Weights of a small GPT-style language model, trained from scratch on English Wikipedia: no biases in attention or MLP, 130M tokens.
Each number is 128 + 32 x the weight over its row's rms, rounded and kept within 0 to 255. Layers, rows and columns count from 0. The size above them is the row's rms in percent of the matrix's.

# layer 5 MLP down (transposed), 192x64, rms 0.136, rows 161-191, columns 0-63
size [ 99 112 100 108 117  93  91 106 101  97  96  99  99 102  92 110 104 101 104  92  98 104  91  87 117  98  99 103 110  99 111]
[[112 104 127 157 108 130 102 144  87 165 156  81 100 136 140 176 118  98 119 117 194 123 144  90 121 157 215 193 146 105  96 126 138 199 119 131 153 145 147  98 125 152 111 122 178  98  66 115 130  90 138 123  93 109 168 121  77 160 112 174  89 141 116  71]
 [158  82 123 155 125 102  95 109 165 176 154 111 168  92 150 126 110 101 139 112 166 130  73 186 151 125 190 110 128 115 148 106 108 140 186 177 118 156 103 114  95 121 158 107 136 125 126 139 103 101  95 177 113 138 155  78  43 176 112 203 107  89 137 131]
 [199  77 145  82 155 121 134 150 102  97 142 135 164 152 126 137 146 126  96 121 123 150  80 137  63 143 177 131 189 104 115 101  68 119 101 145 154  98 104 180 117 145  96 129  89 182 162 177 141  66 106 100 191 179 114  95 141 113 124 109 114 107 112 135]
 [133 132 168 177 116 122 122 171 116  71 156 151 156 126 110 120  68 201 105  78 120 117 170 101 129 119 129 121 165 101 106 117 100 108  82 128 176 169 115 110 154 185 101 162 209 116 150 109 123 154  89 102 118 118  99  94 190 151 163 117 150  78 105 110]
 [108 107 170 142 140 185  67 119 120 203 119  93 125 121 128 142  99  92 134  66 120 134  77 152  97 140 148 131 161  63 107 147 131 164 113 210 187 144 178 158 153  68  91 140 140 118 111 153 151  84 112 117 122 144 100 128 101 161  93 168 126 139 119 103]
 [115 128 115 128  40 109 108 136 159 186 136 125 116 164 116 149 162 111 139 131 140 163  84 212 136 127  88 132 141 114 181 124 115 132 143 165 160 145  96 120 174 172 132 151 145 122 171 146 130 134 156  90 141  96 143 122  50 117  67 170 110  62 122  82]
 [167 133 145 148 140 144 123 147  60  80  96  85 129 115 133 160 116 159 179  43 114 135 130 127 145  92 157 127 124  87 121 138 105 109 163 130  45 106 175  91  87 113 144 147 114 100 113  82 128 221 167 179 109 137 160 154 141 145 141 159 120 142 138 108]
 [102 122 109 130 127 148  82 133 132 172 206 139 132 170 111 125  74 155 135 176 126 141 105 146 229 112 115 114 123  98 155 104 114  87 114 141 136 119 163 117 144 182 117 183 151  78 168 137 152 125 119 128 112 110 116 117  37  87  97 133  98 113 136  71]
 [122 126 181 163 107  96 146 140 130 120 117 136 133 163 150 111 125 137 112 134 134 123 140 111  75 129  79 154 194  62 146 145 101  86 142 172  99 124 107 190 157  91 156 174 153 160 130 151 132 142 116  77  99 128 157 102 128 139 121 190 110  46  44  99]
 [132 111 133 138 112 137 116 100 103 100 110  79 161 158 124 156 136  98 108 133 130  46 142 123 106  92 132 182  67 148 130 144 144 110 174 119 158 202 142 180  86 179 162 118  65 121 141 111 112 109 141  97 123  72 139 166 143 118 131 168 118 210  91 160]
 [178 171  96 133  94 181 105 108 139 156  95  40 125 132 126 141 103 128 190 124  78 149 140 125 153 146 121 190 160 106 153 150 157 129 163  91  67  85 155 101 148 157 135 134 159 170 118 131 134 157 114 121 153  86 108  81  75 159 102 123 141 105  63 134]
 [168 108 187 180 159 110 156 140 129  86 159  95 148 105 126 116 120 117 126 133 207 195  65 101 124 134 136 153  84 106 137 120  95 164 189 104 104 111  77  59  99  79 147 136 104 151 110 105 142 144 162 140 151 135 137 112 190 116 135 129 144  75 123  96]
 [126 143  97 137 149 159 158 108 110 156 115  67 101 135 114 112 109 109 199  71 108 155 163 145 121 117 142 155  43 117  74 137  80 151 185 115 159 171 138  76 142 100 166 142 112 164  79 162 127 100 144 132  62 179 108 102 157 145 134 124 115 170 139 145]
 [111 139 132  79 139 132 111 124  75 140 127 158 116 148  68 151 171  86 141 160  11 129 126 169 133 159 109  74 159 118 135  90 132 180 118 119 109 117 144 145 119 123  36 134 137 100 121 167 148 191 122  94 186 136 114 117 127 123 146 118 140 167 119 144]
 [115 114  76 201  85 119  99 142  97 109 109 156 104 107 126 128 178 158 140 170  98 101 130 213 131 125 147  68 136 148  77 147  59 190 135 118 154 141 168 143 112 121  87 151 147  85 150 171 147 165 100 151  88 100 141 114 150 165 105  92 144 114 102 112]
 [155 125 121 104 129 117 162 121 174 112 131 149  50 120 134 120  77 115 181 106 161 102 187  99  84 104 141 143 129 170 124 109 137 117  95  67 145 108  88 115 124  84 136  85 151 110 149  97 100  99 155  94 135 154 151 184 140 154 158 186 148 224 137 116]
 [ 94 168 110 176 116 137  75 171  96 104 135 140  63 110 135  88 179 152  92 144 127 114 153 197 102 146  65 156 154 173 144 137 143 176 122 147 113 150 141 181 136 135 160 166 139 105 133 113 143 117 122  41 108  82 100 133 110 130 126  92 146  63 110 122]
 [102  70 118 131 146 119  93 103 146 132 154 154  87 103 101  61 131 104  92 111 140 103 122 149 101 109 179 151 206  90 111 155 154 150 127  48 131 111 102 116 140 143 117 180 168 141 118  89 130 182 164 138 133 179  97 159 172 169 154 141 138 140 108  61]
 [ 89  83 118 107 145 134  90  97 104 145  97 136 113  91  90 173  95  76 170  81  70 128 125 140 166 137 172 123 114 155 128 153 127 113 116 146 166 106 185 143 164 123  63  94 140 187 145 102 127 120 147 120 185 136 172 167  91 159 125  51 152 121 169 112]
 [110 124 144 156 145  33 154  99 140 163 111 149 158 105 118 153 110 130 184  90 100 154 170 122 142 129 123  78 144  77 139  89  97  91 129 112  80  94 181  78  84 133 173 135 114 164 112 144 129  98 165 150 124 181 158 101 179 108 178  79 105 148 134 143]
 [125 143  95 121 157 164  86 157 108 105 161  44 102 151 150 138 119 106 124 140 114 143  73 173 151 134 120  87 139 142  84 137  63 165 174 134 135 165 194 169 117 101 113 145  74 110 125 101 152 130  92  61 102 146 181 119 139 179 129 138 129 151 103 182]
 [124 108 171 152 127 105 175 132 117 147 138  48 129 183 149 168 152  93 101  84 129  77 203 160  92 126  97 122 115  99 148 188 157  86 156 134  95 147 129 124 136  86 187 136 137  81 136 127  70 195 131 107  94 154 111  95 122 141 132 144 114 115 156  95]
 [142 127 124 141 200 166 138 142 109  95  63 132 220 131 158 117 156 113  91 103  93 105  96 139 162 154  92 137 102  93  76 103 144 116 117 101 109 133 149  55 136  79 181 145 101 123 116 118 101 163  97 147 121 180 124 149 161 128 157 136 171 141 160  69]
 [166 167 101 113 148  87 135 107 109 134 131  74 105  95 145 133 115 166 174  56 107 104 147 110 185 126 115  84 149  66 187 102  74  77 124 121 114 125 163 111 182 141 171 131 140 166  85 108 156 144 124 104  89 117 173 125 185 160 143 119 115 115 178  97]
 [121  88 141 124 186 102 174 118 124 109 163 192 134  74 153 107 139  94  80  96 110 203 137 161 100 177 141 136 160 171 131  70 114 101  70 126 105 110 127 173 162 120 127 141 112  92  92 133 166 119 118 201 117  92 114 109 104  87 136 173 116 166 139 123]
 [111  46 136  98 130  60 143 106 178 164 132 173 139 144 105 109 143  71 161  69  89 150  99 126 125 134 194 175 144 151 108 163 131 156  89 151 146 170 113 127 151 117  70 153 130 132 124 168 122  73 104  97 146 164 145 103 135 142 122  66 179 135 130 117]
 [107 136 104 144 117 153  53 140 121 124 163 152 101 158 152 146 124 165 149 207 143 153 108 146 209  98  95  99 144 116  88 164 105 112 111 116 172 107 120 135  70 183 132 161 122 112 156 157 102 105  90 101 156 132 103  88 116 124 151  84 188  57 118 136]
 [141 124  92 175 155 133 172 114 127 151 138  91 140  74  87  77 119 119 139 115 114  63  70 131  82 129 134 165 125 159 130 127 130 113 146  92  83 150 172 138  95 169 182  74 176 176 142 158 155  91 114 132 163 173 127 115 165  73 107 187 117 100 135 164]
 [130 136  98  69 150 133 134  61 130 147 138  77 145 152 184  97 141 154  83 148 142 136 145 102  81  99 132  75 100  77  69 153 154 157 141  98 138 148 116 150  97 138 143 129 143 159 171 138 123 124 140 151  83 150 135  95 188  75  94 188 160 203 123 130]
 [125 156 104 119 176 119 158 111 104 155 164  90 134 118 158 129 157  94 119 112 149 122 161 123  45 109 123  74 172 122 140 141  36  50 141 161 157  56 131 124 119 169 118 134 133 130 111 118 200 141 119 178 108 145 110  89 105 157 164 132 142 116 165 113]
 [115 116 206 167 154  92  86 131 109 139 160  79  82 153 121 163 119 131 102 145 147  70 108  74 152 145 142 166 149 146 141  90  85  97 101 185  66 151 159 144 157 113 111 162 141 112 125  85 121 166  91 131 118 151 117 195 164 159 142 140  94 140 112  69]]
# layer 5 MLP gate, 192x64, rms 0.15, rows 162-191, columns 0-63
size [118 102 102 121  95  84 108 107  90  95 108 106 109  86 112 101 104 105  91 103 107  94  88 115  96  98 106 103  93 112]
[[164 188  80 154  91 102 113 155 126 120 103 127 144 129  86 114 111 179  99  68 109 134 109  85 125 137 140 134 147 131 112 200 141 105  36  84 151 150 129 146 145 135  90 119 113 164  91 107 111 115 148 111 156 182 157 159 151 155 156 189  64 136 170 136]
 [156 140 135  83 142  55 111 169 117 133 118 121 145 119 101 118 128 160  96 148 114 154 148 127 197 139  96 161 122 149 160 148 181 106  95 146 112 146  79  84  85  42 131 106 205 123 157 137 151 153 152 158 169 108 127 123 118 117  98 179 125  71  82  94]
 [180 116 145 185 120 124  83 158 134 127 168 110 159 148 101 143  65 209 135 136 107 134 165 100 154 124 113 138 136 133 137 153  81 170 150 142 183 135 109 122 178 136 110 148 108 145 136 100 110 100 145 116  67 154 135 112 151 122 156 185  60  92  77  60]
 [124 165 135 128 166  80 110 135 150 167  86 114 174 119 106 114 169 172 132  46 112 136 156 144 113 149 160 137 113 129 179 115 112 171 109 167  80 122 121 137 156  54  89 115 173 105 126 177 116 159  91 148  91 133 110 107 137 103 154 199  76 180 145 110]
 [121 117 108 138 238 130 105 129  96 100 112 123  95 136 103  60 115 137 147 151 116 124 150 125 147  82 171 196 163 151 160 139 110 120 143 163  80 146  79 187  96 156 136 133  85 124 160  78 147 143 105 182 100 158 122  92 114 109 140 140 142 173 169 101]
 [140 150 132  65  93 159 125 189 105 147  92  67 113 139 109  56 168 112 145 142 103 107 110 125  93 130 183 173 105  99 126 191 158 117 192 116 116 117 123 113 137 151 142 152 143 133 112 210  95  77 139  91 128 109  90 160 126 136 163 128 124 147 182 150]
 [155 144 111  93 153  84  75 139 141 216  91  73 172 136  82 115 119  88  96 117 115 119  84 127 171 136 130 121 194 155 125 107 127  93 137 137 145 160 178 115 182  91  70 119 139  92 151  92 137 144 128 112  85 133 193 104 125 134 132 185 155 128 104 125]
 [158  65 153  89  87  43  89 125 111 189 136 123 154 155 125 105  98 121 139  98 114 148  56 151 143 182 168 142 152 116 110 117  93  85 128 144 137 106 102 170 206 147 122 136 109 119 165 169 110 153 145 128 176 170 110 123 124 129  85 125 129 132 173 168]
 [115 205 121 127 179 104 196 138 103 119 102 116 113 116 125  68 154  94  85 102 142  95 144 151 150 144 167 106 143 109 161 114 109 184  99  60 153 133  90  73 154 116 149 128 181  92  91 170 165 163 107 152 100 168 109 122  78 100 119 156 158  98 118 137]
 [123 177 165 149 104 105 105 183 115 118 119 135 105 127 126 106 123 135 110 113 108 147 103 167 200 149 160 149 122 151 213  93  76 151 110 121  75 150  72  79 129 110 143 113 139 106 162  90 154 125 133 101 156 193 170 155 143 156 133 127  81  76 129  62]
 [138 142  68 118 161 117 166 125 145 140 121 129 213 150 102 107 125 110 100 106 123 126 105 110 169 145 156 105 166 197 129 146 167 145 147  76  80 134 113 172 154 109  86 117  99 128 119  78 205 147 105 129  89 161 137 135 117  78 116 220 113 131 120 144]
 [165 137 110 128 162 110 151 178 113  86 150  64  96 106 129 129 120 117 137  97 128 168  69 119 150 159 155 103  53 100 120 113 151 119 171  66  92 124  88  94  92 125 123 151 175 169 116  98 116 143 141 108  73 157 139  91 154 174  81 176 170 179 127 123]
 [141 182 148 147 147  59 108 126 183 148 131  94 149  90 131 143 106  87  77 138 106 101  87 123 170 130  68 146 129 174  93 145 102 129 160 104 139 147 109 120 191  98 114 179 146 131 147 105 159 142 167 144  88 115  89  25 120 135 154 164 139 106 120 151]
 [135 104 104 104 131 109 126 107 146 150  99 142  67 128 117 139  79 139 162 107 131 125 116 136 112 180 157 193  71  87 202 116 146 184  89 137  83 152 105 156 140 161 141 128 115  85 113 107 124 107 103 190 111 149 107  78 123 114 130 124 113 130 235 103]
 [143 145 150  87  67 129 101 111 106 162 159  87 208 130 124 135  89 140 129 118 143 134 134  95 225 141 119 138 124 134 139 144 126 118 131 114  64 126 172 148 114 108  87 191 170 109 154 116  70 153 169 189 107 146 124 126 153 104 160 127 111  96  66 107]
 [144 128 179 131  84 116  81 153 148 129 137  95 174 145  73 123  91 204 134 112  97  77 155 101 173 114 146 137 149 167  75 155 100 118 137 171  92 114 146  98 121 109 105 111 193  76 159 119 149 153 161 138 112 130 178  45 173 126 121 151 130  94 120 123]
 [238 185 139 126 150 100 138 161  99 110 167 135  95  96 116  98 106  74 143 168 112 148 127 107  98 188 100  95 158 153 112 169 129  97 123  71 119 142 115 165  95 134  97 141 127 103 110 152 105 171 127  99 149 152 108 102 104 157  86 153 138 171 105  65]
 [166 133 102 140 149  97  99 192 121  88 143  78 147  97 151  53 122 103 103 130 122 115 111 144 131 113 178 155 164 179 123 124 144 132 116 148  11 137  81 108 131 102  90 154 180 154 149 151 144 166 124 145 155 124  97  83 138 164 158 153 108 134  99  91]
 [ 99 105 133  66 107 191 153  87 131 100 158 171 158  97 179 134  44 141 140 131 172 172 132 176 104 136 129  94  70 100 168  97 107 105 125  67 153 107 181 150 117 154 167 113 130 117 117  84 126 137 117 180 123 122 162 114 122 145 175 119 131  80 148 134]
 [156 109 116 142 154 148 106 143 111 104 156  91 116 121 109 161  92 104 117 142  90 109  98 105 135  97  79  95 140 178 163 180 151  97 167  76 114 141 113  98 146 162  96 140  68 138 125 109 124 176 139 136 145 231 124 144 152 138 192 149  67 148  62 129]
 [158 153 122 191 181 116 143 212 191 134  50  68 132 105  86 150 152 114 157  87 107 165 152 126  97 134 153 112 144 157 101 101 146 164 135 141 127 113 142 135 125  89  55 100 126  97 139  98 140 124 163 151 118 175 194 112  88 141 131 139 144 108 130 125]
 [130 140 189 134 110 102 145  90 120 152 147  78 180  87 140 138 146 104  90 115  66  95 115 129 135 194 131 160 105  75  90 120 122 111 136 110 130  92 118  73 110 125 143 188 144  89 116 175 140 167 171 165 176 168  87 114 106  92 197 152 126 158 127  99]
 [137 150 150 109  59 184 116 120  98 131 134 197 113 153 144 121  82  91 100 159 158 117 139 161 126 126 113 110 136  89 152 181 163 150 183 159 162  95 132 157  77 122 163 167 125  84 145 184  92  99  95  97 113 115  94  91 122 195 138  70 110 128  98 143]
 [190 199 156 142 118 159 128  78 114  79 131  66 218 134  91 102 113 102  99 158 149 110 129 119 137  96 132 129 136 167 145 133 146  96  98 129  69 119 110 167  95 120 123 146 119 115 105  95 159 102 184 123 119 165  88 120 163 128 156 172 136 160  65  93]
 [180 145 142 119 168 158 112 138 139 105 129 141 109  74 115 111 109 121 167 122 128  79 161 139 152 172 120  77 161 150 162 137  97  97 104  96 114  75 107 180 124 156 197 173  37 178 154  85 152 104 123 137  95 191  96 106 121 143 166 150 119 125 107 137]
 [156  85  87 123 188  53 119  99 107 136  54 101 120 210  94 148  95 121 152 147  91 133  65  70 139 116 188 121 103 158 147 139 119 126 148 127 134 137 148  97 125 146 141 123 185 109 159  79 122 148  96 139 125 168 114 116 125 113 177 166 132  98 165 122]
 [120 121  93 111 123 156 104  92 116 131 126  88 173 192 117 149 175 101 118 113  76  95 217 132 153 104  94  71 136 116 115 144 147 187 167 139 155 140  72 130 219 120 139 130 119 158 116 120 118 101 149  98  94 127  97 163  77 155 183 127 107 133 124 127]
 [222  93 140  73 118 132  93  98 163 106 117 102 148 137 127 110 141 142 135  61 110 172 115 113 147 131 214 135 156 130 171 121  84 125 128 148 122  67 181 129 115 130  82 153 148 110  91 131  96 102 152 149 174 123 116 150  90  92 159 115 101 120  62 110]
 [129 162 126  70 138 153 152 164 197 147 128  80 124 125  80 127 166  92 119  72 139 167  84  87 121 153  95 136 104 114 169 156  38 132 120 128 123 128  97 127 152 158  96 107 167 120 168 127 134 157 135 145 131 134 123 126 158 105 192 126 149 165 163  42]
 [191 115 121 117  92 147  77 148 162 129 134  96 168 137 127 135 141 175 178  11 156 134 108 126 151 153  92 103 129 135 175 168 124 164 101  87 102  48 106 148 131 134 102  89 150 111 104 126 149 122 164  66 146 148 111  92 104 145 142 123  96 117 131 109]]
# layer 5 MLP up, 192x64, rms 0.147, rows 162-191, columns 0-63
size [111 102 110 119  99  86 120 100  95  94  99 101  96  91 109 103 104 110  89 100  98  87  93 110  97  95 102 108 102 109]
[[131 103 147 171 103  94 142 154 150 134 142 168  98 133  91 124 176 159  93 150 148 110 143 176 103 105 112  75  93  64 110 158 136 148 176 178 111 191 113 125 132 105 145 102 126 116 111 137 121 104 162  70  36 118 150 198 163 106 101 120  94 123 113  88]
 [113  95  75  37 158 147 146  77 145 161 133 104 150 172 157 115 130  97 158  82 105 110 103 132 110 176 137 133 166 126  92 146 112 184 127 153  72 129 134 131 136 150 105  55 141 145 192  75 185 130 115 133 150  92 143 110 111 165 162 122 159 141 165 135]
 [128 150 180 130 115 114 114 146  77 149 202  96 133 165 148 174 156 131 137 105 129 105 163  90 144 131 152  53 150 157 115 100  98  67 101 105 134 108 132 111 156 117  47 136 153 115 132 165 134 174 128  57 157 111 104 109 122 165 177 128 183 113  93 103]
 [112 105  69 107 140 114  83 148 136 105 152 157 193 215  92 152 180 136 127 138 153 133 125 202 142 102 122 150  87 125 173 140 119 135 137 108 162 112 105 170 107 107 154 101  96 114 115 128  72 144 140 159 126  68  96 143 168  91 125  80  81  88  88 133]
 [134 158 104 188 184 190 143 133 170 108 145 136 156  65 165  97  88 132 138  99 119  92 126 111 127 122 142 120 124 170  74 152 168 163 155  93  78  55 120 164 152  93 160 147  82 105  95 168 108 112  85 121 114 157  89 131 125 119 127 137 149 191  89 124]
 [ 90  85 212 108 148 111 159 138 155 158 105 171  98 162 146  91 102  64  77 149 120 121 104 126  95 157 135 109 125 166 159 147 136 179 101 111 122  95 153 121 130 132 154  79 132 169  58 159 181  87 116 172 107 115 124 106  82  78  87 134 155 121 118 159]
 [127 167 136 180  90 116 132 179 123  79 187 146 120 158 120 186 150 165 148 111 102 101 118 146 120 150  61 104 104 137 136 158 114 128 154 105  99  61 104 141 102 150 154 141 144 151  57 160 144 174 136 101 216 108  76  88 119  86 113 113 112 141 128 137]
 [ 93 146 104 203  97 185 110  93 178 131 141 142  48 166  74 148 136 108 130 153 126 108 122 125 116  89 143 109 134 111 141  99 110 178 106 118 150 120 149 135  96 108 130 107  90 154 122 110  74 114 119 198 129 147 179  78 177 118 128 142 193 143 158  79]
 [142 115  81 111 129 120 100  72 156 175 133 177 121 193 125  78  89 155 148 121 146 162  76 137 122 152 124  69 109 158 142  90 183 107 140 110 148 114 108 138 215 133 122 101 192  78  72  81 113 175 124 127 153 137  98 107 150 134 142 101 153 111 136 115]
 [170 159 153 142 103 182 152 112 124 149 129 133 139  65 124  70  97  97 162 133 100 108 138 132 141 132 123 109 108 172 153 174 164 168  26 110 178  69 124 126 152 104  90 123 121 119 169 129 157 108 197 155  77 168 153 150 124 138 118  81 143 120 118 101]
 [125 182 135  52 165 121  79 108 103 141 121 101 114 153 136 115 160 174 157 144 122 140 123 149 122  97 137 138 178 180 102  81 152 121 110 185 123 130 173 154  83 169 112 141 117 116 165  50 175 157 103  70 102  99 117 138  78 145 158 107 150 185 124 112]
 [121 159 210 105 159  93 112 122 158 155  91 127 151 115 117 160 154 118 127  84  91  85 142 125 128 139 106 130 156 151  86 109  74 124 128 106 132 140 107 127 144  83 137 111 109  98  85 191 184 157  94 139 153 118 113 146 104 109  23 174 167  76 124 160]
 [ 81 156 100 123 191 143 170  92  49 110 102 147 107 140 148  51 137 143 178 174 120 166 107 130  67 115 125 103 149 122 163 146 132 182 136 155 137 126 133 166  60 135  67 150 104 147 109 112 152  56 130 152 138 124 143 130 156 115 149 133  90 158 122 139]
 [159 106 153  75 212 151 152 148 110  72 139 157 188 143 101 130 116 100 120 174 111 138 143  93 120 109 123  74 161 111 147 176 151  96 134 110 146 144 134 122  82 122 197 152 117 119 187 111 114  85  71 103 138 126 113  91  82 111 140 115  88 196 133 130]
 [121 133 155  72 100 172 186 143 125 137 139 130 154  71 137  82 120 107 138 129 139 189 138 142 112 104 120 100  95  97 133 113 131 139  90  83 113  82 129 123  93 100  89 133 132  49 117 120 191 148 171 155 141 156 156 158  92 148 217 108 134  75 169 118]
 [137  79 136 126  79  95 123 162 111 142 109 141 127 139 167 101 104 129 167 137 152 104 143 125 147 214 120 142 143  84 142 119 140  67 108 146  63 142 148 124 118 161 131 178 103 139 157 140  97  99 159 104 170  89 164 114 191  99 121 167  55 142  50 140]
 [101 122 138 157 143 116 120 123 130  88 113 117 134 123  79 141 146  42 187 190  59 129  81 173 139  85 114 144 126 112 103 123 103 104 167 120  96 123 131 117 108 181 198 185 146 134 143 107 115 177 156 141  96 128 121 119 144 172  95 120 141 163 156  60]
 [131 131 154 113 136 137 155  59 209  93 149  64 101 207 101 130 118  97 117 159 156 147 128  95 134  83 107  90 118 119 119 102 185 158 149 107 112 130 133 146  95  83 160 149 139 115 138 143 123  82 155 199 152  97 136 134 146  97 186 162  87 107 141  90]
 [124 126 134 124  80 153  85 158 140 150 132  98  72 143  91 108 143 170  82 129 143 111  96 157 134 109 115 168  84 170  95 183 147 204 158 125 141  79  78 169 160 116  58  66 117 124 108 136 169 156 111 122  88 165 116 144 155 142 155 142  77 126 162 112]
 [170 121  86 158  74  91  81 109  79 189 167  53  97 123  77  98 173 121 131 144 118  63 138 132 126 114 105 167 127 133 153 108 125 156 135  68 147 184  98 150 148 135 116 173 121 158 158 140 115 166  92 132 139 130 178 126 177 145 165 150 146 101 152 100]
 [151 104  95 175 109 103 125 101  94  91 141 121 188 168 128 190 174 118 165 124  75 109 150 113 123 135 153 117 115  99  87  91 103 160  33 120 128 127 139 133 125 122 136 155 128 127 108  93 154 197 114  95 120 133  83  94 165 155  67 191 141 121 144 168]
 [109 124 154 163 153 135 103 104  83 132 148 101 125 109 142 132 135 135  94 138 137 104 107 114 133 155  89 156  71 133  82 239 135  54  86 172 179 125 132  89 177 143 177 134 108 153 137 140 160 175 147 148  81 172 122 128  92 115 148  94 169  99 110 106]
 [137  74 142 126  95 102 138 162 141 159 168 159 150 111 106  70 121 129 100 129 182 167  49 129  93 136 118 162 112 144  73 194 142 154 125 116 123  76 125  91 113 158  87 165 113 103 195 179 140 143 185 149 139 152  93 173 106  90 131 112 119 158 147 123]
 [184 185 104 118  54 146  64 133 164 137  40 135 145 128 122  88  99 142 128 140 121 108 134 127 163 161  95 148 132 113 131  89 162 116 125 138 147 130 153 133 118 105 171 159  71  80 123 130 127  83 128 169 139 128  86 162 172 169 153 135 160 147 152 204]
 [ 72 170 127 147 141 135 176 169 188  62 113 167 167 106 151 130 117 140 108 152 138 144 167 104 150  89 105 151  83 118 129 164  90  79 167 154 125 170 123 158  76 146 193 172 107 112  85 100 102 115 164 130 149 101 193 110  97 102 128 106 170 114 142 120]
 [145  82 111 143 114 106 118 154 132 156 113 154 113 119 111 136  55 106 152 186 135 112 179 134 121 168 144 152  67 128 135 140 179 144  86 143  99  51 125 146  97 138 142 187 109 119 183 130 110 128 181 164 141 158 169 164 144 117 110 133  63  79  78 164]
 [125 151  60 140 146 157 170 135 137 129 108 101 104 139 165 122 145 177 227 123 190 135  93 132 131 156  94 179 147 122 114 141 100  83 128  99  77 115 154 153 116 136 166 134 153 164  59 135  60 105 158 122 135 121 175 145 125  82 114 112  74 119 105 118]
 [108  78  76 141  83 142 152 127  90 114 104 129 121 160 105 172 120 170 160 161 157 140 183 122 155 110 140  96 118 111 104  97 153 169  69 111 133 116 178 101 175 160 161 104 179 130 140 139 102 171  85 123 178  92  79 159 114 137 117  76 150 127  82 195]
 [137 127 109 128 131  81 144 146 126 122 135 101 143  91 120 142 125 143  67 141  74 174 149 102 116 167 115 143 145 183 107  23 138 165 122 169 134 112 171  84 151 107 139 139 111 132  42 178 114 178 115 103 107 104 128 117  92 163 167 145 185 167 117 123]
 [108 161 130  97 135 173 123 105 119 136 174 102 159 159 105 146 110 155 136 123 128  93  62  96 132 169 131 150 152 167 184 175 128  77 142  76 150  86 118  92 116 114 124  76 101 167  81  55 210 144 145  98 111 151 138 111 166 140 122 141 137 137 177  89]]